From a checkpoint of a small transformer trained on Wikipedia: 14 layers, vocabulary 8192.
Each number is 500 + 40 x the weight over the matrix's rms, rounded and kept within 0 to 999. Layers, rows and columns count from 0. Numbers have three digits each.

# down: layer 4 MLP down (transposed), 576x96, rms 0.188, rows 437-565, columns 48-95
# up: layer 4 MLP up, 576x96, rms 0.212, rows 438-565, columns 48-95
down437:411579435560516539542517493631465477459492518493442513525494568480560487478467456498442531479512602472474542472549507497566360496533560457512456
up438:533414473460496541546603477517443501562449451466547508439608502421581440557492501522553421543484476480533456412437528536414570455520480374491548
down438:524471586494527492436466535488558507496544543546481407458500536593396473508500550522413395447554532516474444616568509520470551507467455472436450
up439:569509485464463466535488554483479518508503522546522461526505511523435491523463555536525500448492503507498469511489524549470469471469452473442508
down439:480527470542478474466488480519479536544478521455400482449537455458535424493551481510509456496482470483492478451473447464504494504470545547530525
up440:451509527564497490512498443433460556490476469534445547541507514565486531511536530506437436427534588500481439525588513527478554542493467535434513
down440:597491489498502488520451537438530474435532534502479562476429510519584561587603491498553519475555494518553527482528492592438532487520436451534542
up441:481476571576448456464487489434520513540536463459468510466530580500478444526467460501534542522554484477504420497446526538439499523481567496478443
down441:479526477511573447524572486566454527465458623522476472509506484475521541478519512512498505551512508491499513429527498546528586462532438493505504
up442:561525582530525450389537442421556447518461483474426417419525619528544495539461443423596476567474382336494441478542583568510520521503562517467457
down442:469355488428402450452412445441630508554453539522561385601544518441441505482452527513485550418527625388413362463555409541504490504330543578452538
up443:594512587465532447575616478494468618563465442550549425490537537502430571512570514442535395552473436489479367509461495492440474535508423524482484
down443:437450377585497588516521477607517569491443528395540495538471583446414465468529458535546441475519517536465568447403566483472554444532454548569589
up444:504521506513521516589488475497530572465499556537456477564512501509449480482547519488461485519487489498503456498533492493478512546519479550498509
down444:496523541456436492545491497528505476481500537434509485493469531502526468497421488447489474504470485496510495517503492480473456474524482465491592
up445:509514463470395542426505439443450541478456524506526463502547556514490531537546520481520469522493512504521422449503554491472496570485455505388506
down445:528482489543512458486588545540557605531515450472429419535512543492443513490510462450471482540464467501441486479472541480441501482425476477499453
up446:495518479517494429510460528451547502445470507487517475508456476526457496508537488495480526561503543474480495501518454509460476529543535453487462
down446:535549512467496481496558518538491491453471462460500443439508486500511475488494498513563467586537522486453524500491531495534527496517482486527485
up447:483455527495545459508531492570495539477484479446507471510504506431522458518545488509537445507496596565546497475473475466484512469410476497503552
down447:494516479479536479476475526546548533562471544479483477494446461554479391483558520516448530494525460459504508467587533463467466451505472511496486
up448:531459517468557519474455483530487446453455539555473492483582487538426516474506508470471491550443463492460453493474477454515509536472547444440582
down448:453470505539458529525483524513511488554546481469507520533524580490494469455446485521580490505527568462519532426544447521452446440437468478462505
up449:474531563524546457512476538464528528472462538545469521533527439484518416534480545465434441524467493381495519406518491491448493548454502511574520
down449:537535483473496465493622532581529493482482539561516546524495457498500508484500573476477517565566569519485494476562486507481532531533514498492479
up450:549481522477435539529430524474533528502535494430463558483577517542472461512511500562507501457565547428510477528478469453395482550437526484528533
down450:504505498439492527543465448549528482476608507500483539437568486518531526593487490397483495523471458500484540482474486541552478574506537509494553
up451:446486574529517494496512536494429469499606529474502505425503590493458514450521524486552527481487547472547470516574450502541539579454510507481494
down451:497521567464480531508461527535520511493547485514520497535574506394525493498480534504437500458542563454492474468521504521521495496510488445502484
up452:526558505563547515586425474539453545523439521464566533484535495507496481465531523457524564547486495528536506467515533387516487532501511500532429
down452:461525531462491535472535532555524503408494480608530555521485456507476489535469513488532532472477528543492454561494434461528528516546529477567508
up453:556506489455471498531420460502521519496559496426530512495547486501454467509527514518496486486520560560531490512479471488489509543493435478484449
down453:448522507506459508550539503462511508436479519500487440493521518486507522535456478443538529520485538494515511554515512518508499537510582524515586
up454:448543471473530474472491514484481532518488508487515502501534526553470489516468448495474487451430527516491587506540444457550500559457432526503506
down454:574493501457589429484542578522483579484531524528393574453549518467479549414501522438511542473439527518503515473486516387551528534480466482437481
up455:569521561511491487503547491477495550591513478462456474531564528547524568446495552512625484449499432485480470525508537550583448483481513461540476
down455:529512491622523494481511482532519506464549615514458526491460456543604474486468477476446508523522593490579524411502588551460483441503564510572517
up456:507494449486486469499507474471569481485469514489486480523444483504518539545484474514538464513521490518488524469522441542529487478509477537498465
down456:515506511507485452519519470517501496477501432507483492535553478446499497516460520542496510454491515492446499515499511465569495508553487455522594
up457:484530471522553432489524491478510472524499511542462496447486467529539520509503539514527510506468487453508422495530536499491483536530525535455496
down457:466475459533479563543424467516527564511514517450541519521501522527484524488500549519517492474504533534492558496558495517467512508468457449464527
up458:433527484513580435514547523500471490476466492561498414480510586498565478518439484560569488441487518505552469460554437452563535565449516534489525
down458:450452485496577528450496561447564515525453544494562598475513546543481490459518488513571507527480547579542498475453500532488483548438446512486473
up459:487459427470527538539528439498542545471461475468533568503492529483524517476537531441446567523438523532464530559507461455495508499427483461550515
down459:539498468466456476461445539453476497444463423458468496564407584478507449490512532499545443528481438522529434501467550461482566479538472410514505
up460:493501487479432566495531511481481557503436508469548519569528573518556458529497469499536466443504477505506424473475482542523459494548448470537549
down460:390487539572471520515469399526480446492464517488504514496508519475483547458538544469576506493582527426547534502530542482500489580425528545575509
up461:409534499500503471532466477468542455502513501507504474478498532433495518555509501524488528500498531484547510488530456522463505586470587527499523
down461:543485541517468543525502559447509562503491516504500548505609454526508502505492418506468474488561510480513465532464436527518549549503490511522478
up462:535528471470626594480448533442524519551480494544516495518589527481486476483463433515460490421480507463471473479461531432567456587524533485488529
down462:396453480541426501371474511486449502504532499511503509560548581428481534457450508442424543469481427592498487540522533454514559590396472491438552
up463:512480513538551488479428474475490488522520484507476524443610511473477451531467462530625545454486507522532485499569462434472494545479534547532518
down463:428477425510530470503525494470491442558423526500483503591508562488583547527522520510512523450541445476534543482476472463599552529438458471434535
up464:532459468539470526513489464511436545549450561538475569527528558514523506485468502440466496480509513508546442453505464491535455499502507531508489
down464:511489488482528460496477469502526489540517509503495472529519446522528485529529529506582547454539431451459460524547552462456535554468529499479557
up465:494428441405546485513534541520401445445446533410535455436529568483526490582539464486474579480519545553493543373466574442530472449517508464488481
down465:551503469499471504444492419487489455495494521544538595527433425487488524526529544474466485469542365475487438495528486463397465524553464479461530
up466:531538530475478501567496519513576546403506536501489493480490430530450489442520503545482458476455537522506530457501475445524629469517523492434448
down466:479500504419487482485486429458493568520489548524470524508426551581437472534486570541540520435552514523484426548520536454499598527547443433418460
up467:477496473479581501527538503495515490384472466481531473461447467527514446549518455549530522476385522552501470436478533505497484452497531568478474
down467:443497426446486544527442494544495447469483487513500444524557541461534485513411512535533484483516579538596444497538532538544473521566497514448501
up468:517547477486488490518591477453488518505497514532451504504501493471533499478477536482538445467513469526495404419550474474535542471488507469484501
down468:462501486521531506438476476529538519532530457499550499470463472501507503496539560568506502507526545527549488572513419465436421532494537524595499
up469:518502470494533480552482525524489518506501536458493558493483523463543506467514488497435485532531477481490511511503527514514435517402526512528464
down469:510509512477528464437516470405454512476486471541503481586565501523572445549533552539558522495512465511500455529510517504470468548520512464493522
up470:537485456483458477423497421477502529497476530540526494556511505477476526549518524550481522439523526517484474525519464437525532517527529518490570
down470:482486493532512498555541524482571501460541446437472539577485468556486537542526535481484471516531519503459455475492493489495504517521464486557505
up471:526500486462601488516571506472473531469467481498551509441530528586534506535462537450530465503443526512519542456482509438523489483487537514551544
down471:480443520491533423459593564500477445521505374462515521427546537504554480544477494456540543537459447456569509453451545545471540569522516516488510
up472:374497530464473503477472498534533541560462509445601502506440495477466517441460536520508483506436453423573538433524493575514476479498470447534460
down472:400499527489514513463521512478471471493432468473547521539465561487496527516484536506497527493523479431480545518467499507563484508521510457488455
up473:464575490455438455502513414434492528469476415435448538529495516487512538516471524530504449492474538539475489478533462489533419479456443461518482
down473:515460466491517507587510541496544462547538497487568424482498484494418493505565540577491433497532464512490543497527454471492508432429473501463408
up474:548487481475519523540422506477549500513551469439546493533511487449494522509543520532495522491524516542457529515498485526506495483464470438457507
down474:524496541445613466576509512427558509534473469551517513516506491495479506546564460519572485540492499511497556543453491490508524524490491520491556
up475:501486520547507416505475452533464449484472470504494523481489448529446493464470565495534464528512502485450538493493417507475525493475508497592477
down475:500535497485523491557489521561544512513544477512497481465459496439547518562528472482514567554466499491523433498575539504469451502477489478499463
up476:559504487478525520475508496518455532505501541493483490472501528523426521488509472472477497512484495503472530507498515481502502492455500504520519
down476:445463473519578520439512500502483478580509486504486465471498497486497466518475482526437507542474525461439470493533547496515464514557500510500482
up477:483550510412496404480527476477487520544548522472502458533514516492522479440483475502526522517505514508487464503533439579529500555505539545443571
down477:526457495543469485444499488513501508504459467471447484479476429452520561527520463508467504535553438549454546517503455448468559552486523502501444
up478:480499482519546521473514540516495547526524475506505556495427519499482444504529442473438477533518490503473551514541492492473489487442512455544464
down478:496497508515463510490461411479469539487481497484486513467527541461506407537521503530533535529502536525506461445459442518511553489493396505509506
up479:574526501528483436461442557460464463490391525509451508504625474515484416511515516514483478435471495541489487539585503551514515542557563446557565
down479:465472537529512476485503533529537461510509524449473494570475486520363471499515541492525504464458514461468491492506480549543541448451480519474487
up480:495478490588561490527581448512588446440464547472477477474413451523478474421538529550463470532486482477583463444462493447408513491475529531533533
down480:446444532615541530555602518503548484538496473463489568478439438568436465534578475496381454510535408506496542528525523563490508506434479491477469
up481:517494421503522523523471518494506519503506463537478538494500484491524498495503519498471513499505528525485543532492490522474499495537552527508502
down481:509490517472447486431490425507506481510553525488587504473499485499506498494463485494548494456481531470496569519512517503455498486540479472467537
up482:504477444450497499591488530486545467487406480455497513465492516539477473491534490434428466508445498485483484467415550531496436494444540396476500
down482:509503586517539520466454504480512447536466443501463508459555545477496445473469433468501436561472485483464560541463520452538426486525509569525490
up483:573447501477508475524540508458518513545508538512535523452541494479437509519598506494509498548487485467466469529412588576530560542494475453507534
down483:498481553539452567502451472546415488444513525518480499521452496588571487499438436542515523487507479528533528495490467436494488440463542542473471
up484:480524512482566531487471493435481479532433520494500498483549510417576470593462526479497464464536476507500482504500446514540479553481531526559531
down484:509484411480467509496478549438564507478474528448486518517453487513457434453548538524491479502557438545487461531550461471513572552438470471443503
up485:521471450528635406503474462566509490568486501459471418465635510401535507572505503489510499494535478509452501548483554461521418460588513521480574
down485:539545460439377509521561561420487441417550501525546529456470475460543566472573547482474479427521469509495496520560502529495524509495540554433499
up486:554557400523453521531522423498535512485435523525544467479536474536452523421500518528555460515535551452500491521537476473466479502543479475501485
down486:508497501476489382514587567433535512430502532475446511569494521527493470450545512581548450563520448537580475408504402441593507538471362432437530
up487:538526498462505521446476375485538633428480464546483515517543460524488473552476529422565563548561496474518405479552511508497485427466419630498491
down487:630561579480489545491474401531552407550497484479466513484422578473515433573494437560536474517484482445529560581468536519503548472537508514505521
up488:464511536475498549515525541534495518430526489548475578468489493542493557466582461462456505452535518542475477472493566491518478529463542492474482
down488:507516512544462405455535428521485516485543525499570510556529485418462528487481551460587482527495500533501540527487503497474524499466520467439490
up489:505553477434461546443483458481458461469480495604474460472519532488500483517479433509551476510503512522426494394546469497435566593525475528489591
down489:492508554502492527522489484484465483497528527515553519489519468585441543449434496560474526449553542569448550487569508477532472511472465472457511
up490:521481503525494519511481449504492496484489499479536543473524519503525492435501527533554530425512473515464472525513512425442543543542527517470540
down490:452504490448457491500400495516443518566458510509455532543501575496491449576553523541471535486515509502503501461499493516507537422507481510506480
up491:493508468506535422521554546496511469516477488534456474441494518505465491433500505477514543483470438510469477441427522537529526557465533538532440
down491:479511509549531548539496529500518549564570555423541450491552500526571526488529483495489494577492425480458523458567500492561479503533484567527432
up492:468478405513599518528527503482469476507468475427499438497437533499523506526466500469537569530493407512501529523510485539535437497460593496542490
down492:500507522503495506498448550515470449528554496464542521604513497498467489404440538487499503463551451495527485492483524474468478490589501515567468
up493:482468458536461462495433483466515500457475437557417473452427601546423544453481535524522547629494442509527436519552518495494563564511478481476503
down493:455444508494534525507416499470507447522440466516467467380468534587475519548441508474529545547512489518490506468413526451479506458507549536503529
up494:540467485531508432523568540466530541294620570476580487343512443498448502494521589493503542508439491593475459422503557384509480485388448445493516
down494:439472476580469567599554475583550436585425598517512588523426481544475498487469460449543501537570477541438526505471468528555496485458452547433487
up495:514539543460544518477490492511520561525476552508482516504572435498530450523482528444561485506522543497532406468489514528517512458488502541516567
down495:473451482481543493530470507556452483553521593478479490463525432468516497473585433515510523478524504463623465447499542529438494481435469562501537
up496:527513501440465511557532451509521513522490507470500480505491517502507474431515472516544522464505525606474450500529484499440499475507451560470489
down496:513508491462518514452522512487498486503431469495484527496557468412559467486483439499472548494504528490488469428484476561482443493499451479497481
up497:518478436520467534470520502420512532482475541506491497519614457466551477491492444595507506474515482445561422519490558546499475496573511586447533
down497:483569511552578557499468480504497504554524464532499455486531529493480521470514427605538529527552539432524579544466536514537473517502537490470393
up498:506555497474517458550491468484469509464495425498579485496516506477420537440465500470570464512497521551512438616462496465478615547480443481470564
down498:448517434562497478461525494556520527564480471448600530458616521452568533595534487454527460522529502483506591471499576576485527513468587471517585
up499:510477549530498480464532478539540476512525510496477470453438541467482481498527508499529497512483514516508474524500488479515519525469528531536488
down499:484541487501574470442496563523469512492511575485501522487521523425503556519558533471479494510510513472527479453501486510472513503546486479468575
up500:487531423516539494489510531445506511520437508515479442523452447492525463516490525549474423509500477427472447493580436582487470546459496499520483
down500:542574445575505505533505474411428475556528512436489527535518488450490497447544488529578488514481482584578576604468470496529504499437617480489482
up501:525455487455538455510458512471522542473486487474525494521502494499520492472548490492488467474474513499531517508526485524512523569478514494510555
down501:538504499448531499477438476425480565495481445522452480479552526491450528524481526495511471439490511464476471550516448474532447507459525434496513
up502:488525460497498476497483494540523474411481505485512534475469478507536538491491514482531467502551480482469517513530518503470485548522564546517522
down502:562487532549582454480506548456505474576484493486405473525471546453480501497546521487429477482485473534491529463505516478509542435469475447478445
up503:473500530554476529474473498523529523511525476488563471546490537476529522488443542471518493527478502512511484492520494539518535460530529460513516
down503:469461531479491504557457483482519429484499448514515471482495537459532507471472477475454516534505491497491495475475518475483514449526516495525496
up504:529433590453500465468513495514522565425539518511512556532497535485481492364519556520454476492477525553537501531501564487530527533430484513525448
down504:478589445473505486520415486410493459447440501503550472534521471449535508501441504517571459509501529446473398465482455532497491594545561494432567
up505:477498508440549503443461522492516498492472528515439492561496512495517493521524510522544498511426488535460442472573476508587474524469441518489507
down505:424409523369468482505430506506447522488476509483474524452510501454485478470528500562509506481479464477547481501489520435531515556418475443451474
up506:488510481459588573448463509375505495570512451525462478457541495477598559534478529557560507494453467488563533585503487487501564476476517454508553
down506:501525528508458553446455520514483416496584515520454487486544552460385583484582514500540563518484565481507509479483511490469388430508518472381493
up507:410429475466502490569553467516464501507404488456546637445469525543553513489498534448457492480551392517493524438556513406468411415479563501501449
down507:498522505525539464485432491524452409475491440532501356513517580486525426445472538525562446478505459441436515415512526583532498462483510495552576
up508:490503494504484502499465501535530576538483476548449540487430498504466507475481511525467493483503506514483516476512492463465491535493486572458461
down508:466499459513484512537514524481503443508467478517426453499526499533542479509536405534490441516511480436480551480497445478456471472518446562460458
up509:559523513442527545475522521502430481504520502438534507478525592420480533429534482556521497492426471472555463534524576477437490550367420539460528
down509:479484498413472469452486417485508524483467489467508479533446458548495547530473489455485525438501547502559451374451500550475539577527476454459479
up510:521524521633558486536445365468539506480446468547489539565514504560464520401501485564537449495458531538479565581606457419510568500561489509487498
down510:521519423608552420479412396442517541452447428488551574505583499536509439370549480431558551484559423583460491641568432441516510510539489523496561
up511:508526449516557496429515488551534494449453519487541507479539556500508434506484603507538545527535502466487522485532507533508480488522512543490559
down511:489490519500471523571504509513516565556512560557518511515501414436465494425484441481447558457462486473482498439477451512497466531513493570450503
up512:513503470528541485478471481495625529420487467531503520506491475544461474472517475570494500493514525565490511572519485469500558533461546510489417
down512:524528515477545492482536488428487464461529531509464504464390531571472423486462511537538486500557561456498436479546495544463446501470461511479465
up513:507568493492553477516512470506459518615447496486465521468548431451562472676532472481471489485543521506404368517527443520509458529568513482455552
down513:513506490496492541500353462436504488409405468550526493514462563532544417502579516595463455473529507536494566507525510405511427441581496471444486
up514:501564363559531476450648426543521475448561459477526424631402472413555456444495490525668475565513598521482571526425476503483403457489515529496451
down514:414567497516347511585511390621533514438458603530435489596542494385474449466517537510636512561507499458419558459549464474506441458461554500517462
up515:544464508536611477621527526514552450473510484526542482423486508516453432450531483499540524572444573551495535508501517502458457482473509605507448
down515:498532545452479496459527497549534486523437581546529566490513545575476521486495558483482447515528483484574429486497513403497482527507453419472537
up516:506505436459492541501479520544452517451482515454476475503476536527519495574491537488505537502440467512536485492513489515512492511504512532460505
down516:455473520495545528552488465500498440538529506547490543503559546532458581495494480468520467454460519489488481517433522513518503518446525504525507
up517:473444500503503481529516455474502479449488578471480538482522463411437501523565522518502524518513471510496502483538556512483490525502528494532497
down517:437528484442471497561502522528533545492515541468430531496440560507496561425503509499527519532566499535426500502477501484506547511515478509466487
up518:561459483417514532449517515478458498500510563509597440428553492577552533505541474502510481435515470546414468446546456493560469495560464456463532
down518:466492466472526474481547525545511516556478500563471534493459487499531465540508468468491437506452460438559490504497484491557534495629446531523529
up519:496473452539479517512552467496444520469459500455501517516476543505481559465492446440443484520513461523472506554501520477491492481466445511499499
down519:439525575440545469489418494501467507512501511391534475494508580512535428510464518468465514551533515507491475466540504503521525527502508456528502
up520:505517492517457488498517501544460486463532529486569509495489535476539516517495444467521463503513496452513499470500429488502457407525520502533485
down520:462508497495507523468546445482450487486496498456500491545576534484496507527471501468524431496463428525521543484461469493503498490505517504549527
up521:441561452524510499497468510484546538474513513496493483517506510469485505494490513503498474448479487514504527501526508474467530577423495496540557
down521:467530470502485511549411510496564524491514501508494535481505539505470518531477513492424520540468506465413499436488531490489511622408505547527552
up522:450471553509576540467517567461589481480509499475475467469511488537531521561516471506545479509481539480470471506551569557489564523516504472501513
down522:497464479433458476490497468475556548490539488474538539550548511560493530527471495544516520495511524461509403497455487452499489599446552534474470
up523:471490512551515517497490500470461533444475495473517488492488509520567535513528493487497503502461468475505515437560483519516450484539538508504500
down523:488515547501523493497496480523466501482485512525567515498537469515572485501508508469569445561541403511533515493512528520503474440529487455523555
up524:495529464453484471483472483491447481598435549487556500531475440484513514528440499583474438577526524496549492548561568553473523508513464627444480
down524:423469486467555570491435511426553442564504455543537471446451518556505492544497494552484469495519535504483567456544535469552585401511477483527436
up525:519430527491593448543565481462481516503434506535511478501467537522464535460528517422529471521496513485474530562451516411497497538456431499521475
down525:434544506504412439417519433525490499443491429405588570519486531522555468552488573482489510504495482523511494441532472540454413473512494542452441
up526:500569529475570493500504535474413529452423477429464476478626562481563509479483514491473433446514433435574548548504499494488461528477593503486561
down526:455460535510567522557549542525487473587562547504469499517419528480476456504559554510556504519486481502601551527445495441523528463438415599472506
up527:501474485510496475512452470467510495465500499480484469483464506505491482451470537476504480526481523537490480504473524532482504470508529536455473
down527:508476516487456455514505452525533459515516456442535489503471499486524466540490489484521506461514457480465527489493532530508500531543502487519496
up528:495486440466539464529496504495510475448490525466436479545547507519507491484525478515467511594496491509462492526517492554489527525443520526493440
down528:519493454526497502485483478454530450517489502508484516477593539544522498505519496538586483541470454442514534556499392543447603516485495486482466
up529:470538570526498533501437467433471479469521485453481437516512489513554460467526518412493538491489619458477474533504471493540512518527498446549475
down529:580500460543473551470524516507485503502492496517450487509500447494423493556461467420500468536473493546426497469474573503544527551477507401592492
up530:435575577545545516518359502477506488521380519472515503481553503482479465492554468389522415431459527445562505485536509518508395423443580492531490
down530:493517502470488514524523457492431488562474504437424577543486461509470509469570514593459604503499499575539560474498508427536557450601487454533412
up531:565511529480497453464411482506543482454444486473518514574486518477542514498514459484511539605466532487474486448592439533505471470544476575418407
down531:515481530547493491557484585482515442499461519483490544532447509554441531490456514497467504526473568449488500529533453478471496456527530460527411
up532:487536504531515495488482513468492488533513495443515523513539537483443560535420545466507488512470497424521499525537468502564468494488521534564513
down532:479521488474596426505495429503454527454488513472434509517519501539466488561487504484581526511496468503514471494510485509484452476470458463518466
up533:536515490533444495529530494484518516500464436545476493513480518517545543572529480499488528523514504473524488502494522516469530504470499491537526
down533:504463521543462489504441552541508500470568578500529544499505475519520505496562474505553540533509533492514525459468518441520479441484586555480497
up534:544487550545510514511516529510510463502505514526529472467487542497544508470489513488522484477457497537480495520515489544489481490486499453484538
down534:604536455483495472513490509481491478486508458478504517500549519497503530527499517535513533524490549528545491478490449577483519510444514489544513
up535:487517441394565469523468458470487474503427532469513525497444496570480617488486478441544439450496564534488515465529503513514527479469562511532543
down535:469424403455527589532419577571493470470482520494474403524487522531492515562492522490458489471521465494516581471490537468513524417529476492455467
up536:498532438479511501531560535453487545457576482549514512516492495487496478486504512510587539461517516551522463507492472480543570490489504479484506
down536:539489537497469547485523566439507484487494502523505490473577486551538481483485450467540524493493486481484503529475486472529493493506519519528561
up537:468474541461556554566437453469540532613466507537496509526496495428463432479512460420496411487490462478528514505570446507494555484438520478441554
down537:532539478469481505518526486496475469442528577538504564452526523495491517422438496426464524436534491488556489526492563486508511560599438528509492
up538:485526393569564509458562507395505511523477488471511469495519537484543459526469467485508487461488573506548461575497459500501554508538507477545514
down538:475511490507574457473471466467514437446489496513533514486593477497463452407425465479504477509508472502494531463503541492425464502500562498487476
up539:509504442539476493526462518560528509513500491492539510461595546511522492582502435511582558468463514568497600496469463483543501574473535486460497
down539:432473395458497550535470489527485542493583472487426508552520464466422421479409448507514569493474570460601452579528410512558481542490501478498530
up540:485477550483469465536518571513565546432538567486512485505478493516451545480494479498537496503483509462491494475557426519519485498455496475467537
down540:502477485410558448446477518560510519600498518553527473486470531433451499506506525462529434472490483511493475522483497526456550470504466487470524
up541:498466484546535524538369451453472458392488485513421493557600503517487438418532500524537450531517561448440498495518459437489505528508523508501563
down541:437514428566449602491507427559429452566559457443599524467503520559546503425520564530454566484463473535518549446521503456340519398525513608653493
up542:495438474531502513520457503525559552479521555501528594466536465552434436383518505528526520446496557476523471530532496483542498541547574460479517
down542:494468500531578497475520555554510431450479455451573530544534440513548474493494462451440460415534497495497494466549539507452509513584549439460489
up543:511534512513442510498520450498579545473508526482510460507588529565451497444507455465502562557506519493500454482568546433485505571562496484451490
down543:524525497464520508520479536507496423511461541439522414419541456496484476568462487549479459489533544543465500550510485520481514508378467475468481
up544:524494545470532529522503451453482512507555476466519522480526533503519537483496474537501508524485488524523533501538525445487545544504483469512548
down544:547512529479462501444513515507506477516566489547527481448537514469489492523519528538480518506448524464494449540496508530491486468525637492436458
up545:482503494513488452504515530481422526498502553482499483507471505496507454483518506502516455470554547581550533469490532499460521511480450533493518
down545:514473558503513545522552531441508453507534532525555470532532546516466505481506475546520516520498525495513497537540524517503458500440489509527529
up546:463377522440506485480395482521519540515514519443448487481553426506539429553521493498492513509507469487540508424508522514497496533552447456545591
down546:506456466450461533543476380470441549466535471525499551481488499480480489511568538543505525592504477483528422475478458540524475506408452425548451
up547:545494448456555450563528500502495506499535538486509489465464435499508473553488502575494468570500535524459512466414485491499492525549499475469513
down547:461494477443482501538516527521526456539489470548555514466536486523552526528514540457474542460500439425514456548582558481509455524511557429551498
up548:464471482509530506483467530505513515545500514482476535514527520514506526533545513443471511487525470534474486463491513473456502539479460522475528
down548:527477538521502507525486463427491483532488467529505477482506492500522518494495522458528492487509473514472476504527508504489472511522511465447514
up549:513478469515526516610525488473488447434473465500530457509546532500459500427533521450543550526561476520476509515543573453452564539452551587462503
down549:516452541493499380434602503524545496501415523534507595544429465474457545475680472517495451508438417461543421517541498511503555601482377449431498
up550:536469394496539522546479505481452483568474426457481451487516496537518406593484450493487535425568516540491535453412480502515495469537555480459493
down550:488526442460520545456473531501476439462482502481482531470524501469450470443598522492500537451448495507531495490488469544523422557513496440492545
up551:507491579453510472509488565548466568494484399473430457469488519476424541437499478481510487431544513503545506430522529537510411581475557483550501
down551:440472467525519495504499496509505473562458560515477457549512460501516547570491450438438543481503539447564556515530498439530552429545587504512498
up552:519453480559526529475509479464497584503506521501462563549590562500562490401479444483493519430500510477502501561525526525520487517489453487536503
down552:549499424517481507467473557549567524533439516546536474554481613472532443428489460492499456465497552519494506570522530528523502477507443518499527
up553:494473517495535496517470539467513566500468496521540527508548502485541530543465489469482516548481479489503546482566506449493544489529493481607538
down553:439540543526483528498473521484490501519442507496467520505526489501495542465461586479521500523492483465556474528450544536486556505448496486510465
up554:496472479538455494497512508502477553525499472530438493504544460495545481551558568535537500521506510505481440469520518545418461482554539482482549
down554:536439461467545492418503538547413496514493466472460561486500542465547452515473425499521454544538498519443509480531468538495450539448582455490465
up555:577583550471384470467464446549592533475550447458485493546446501491429495475470480523508465493481543497612509489526403503466520612494569549450479
down555:506483497468513471516460496510486533439493539498546518485569499486468531551456517507477561457519482536429401549485489495468558615559511439501494
up556:500429499511502448482515528465531486453489474499462433500507520577506511511516383493475555507521484534500462578533511525526515529536572486562539
down556:496566535534511457487478545583524440508501509455524508531483445552524489519540425432511467497460518480472493539434533535486496437508516519547418
up557:540521514436543495537507485538593450427463511564484421521386519575402465452561454493516490522496536559506456540521454516418526652448563527455491
down557:534497501474454408501649542454497533481475452471442550557574477470506546489545417492510481490494469501596538486528543485379550455476400437456531
up558:516497511514503474509473559501504534456493523527466487511486530510522477519482462426528475521501462510514480473537488541513505430532513521488589
down558:514569521400467454477528523447540530536484525450498515438487476542508480432475506530543498468493520440555553437536544502535548477507518496492543
up559:515524505550480439527510372480500581528419434487413557509469523511496489433532426484560527601548535468467445428556519456476505548458443531584463
down559:583586466503501567534421492463488533567512478528516461524567493540492540477508390480502439443508550413463619446532506535467478488404528552487419
up560:468483521632604473518526454481425566521488412582505531468577565549576558505516512427588483412441440531472526376517451451501556434492609483508504
down560:471492468533455458540479494457479464534430489544491569545542519475424524579521468478596488594540535594537537515575524552413521436484476523523479
up561:490529503412474636560373475535561468462516520461573456459493493484513495453511477529563512514531442519471426456511525503476463573443563411461486
down561:479508488488499495560464501574475504538442491545513467500513522524531472533473487458548510478454507458561641487482512523494500464525471543517497
up562:507462485494500497494464493398557560505475504513535492421451621573482459455535494458576482471481516445458408516519485464588473526524408524460519
down562:576512473490458470479495553517518490534466538504474543520481506519456455481444522482518450518527508334524456435553452471398494516618447511434463
up563:461505530475552475523451529509504452523473477511486485531452507448471528506490494520556551496481535538455582525497543554513481525446536570617435
down563:515515441543479470504485541447556543416514485524496452540537487372524497503478495507572472592442531434502487477451461525501448472499508495488538
up564:431467504463526460460477501473532549539565516457484510536495547508435501438508532510472499439479469479577519512503539488521518495433503501475464
down564:479519502474469491550492511470515459450498517488396449557553483483520495559434530543463477481516536512470496490494471488503487464547538420459491
up565:443569506526497516581472472497499490561419375489442490462564491470482491516414493433449542485451521446472464542604366524478373467388459460549511
down565:495516437489493476475602535457486428468435546500489470442411502517404467461535504522495564535491496538479495482438563493555569455528467421531463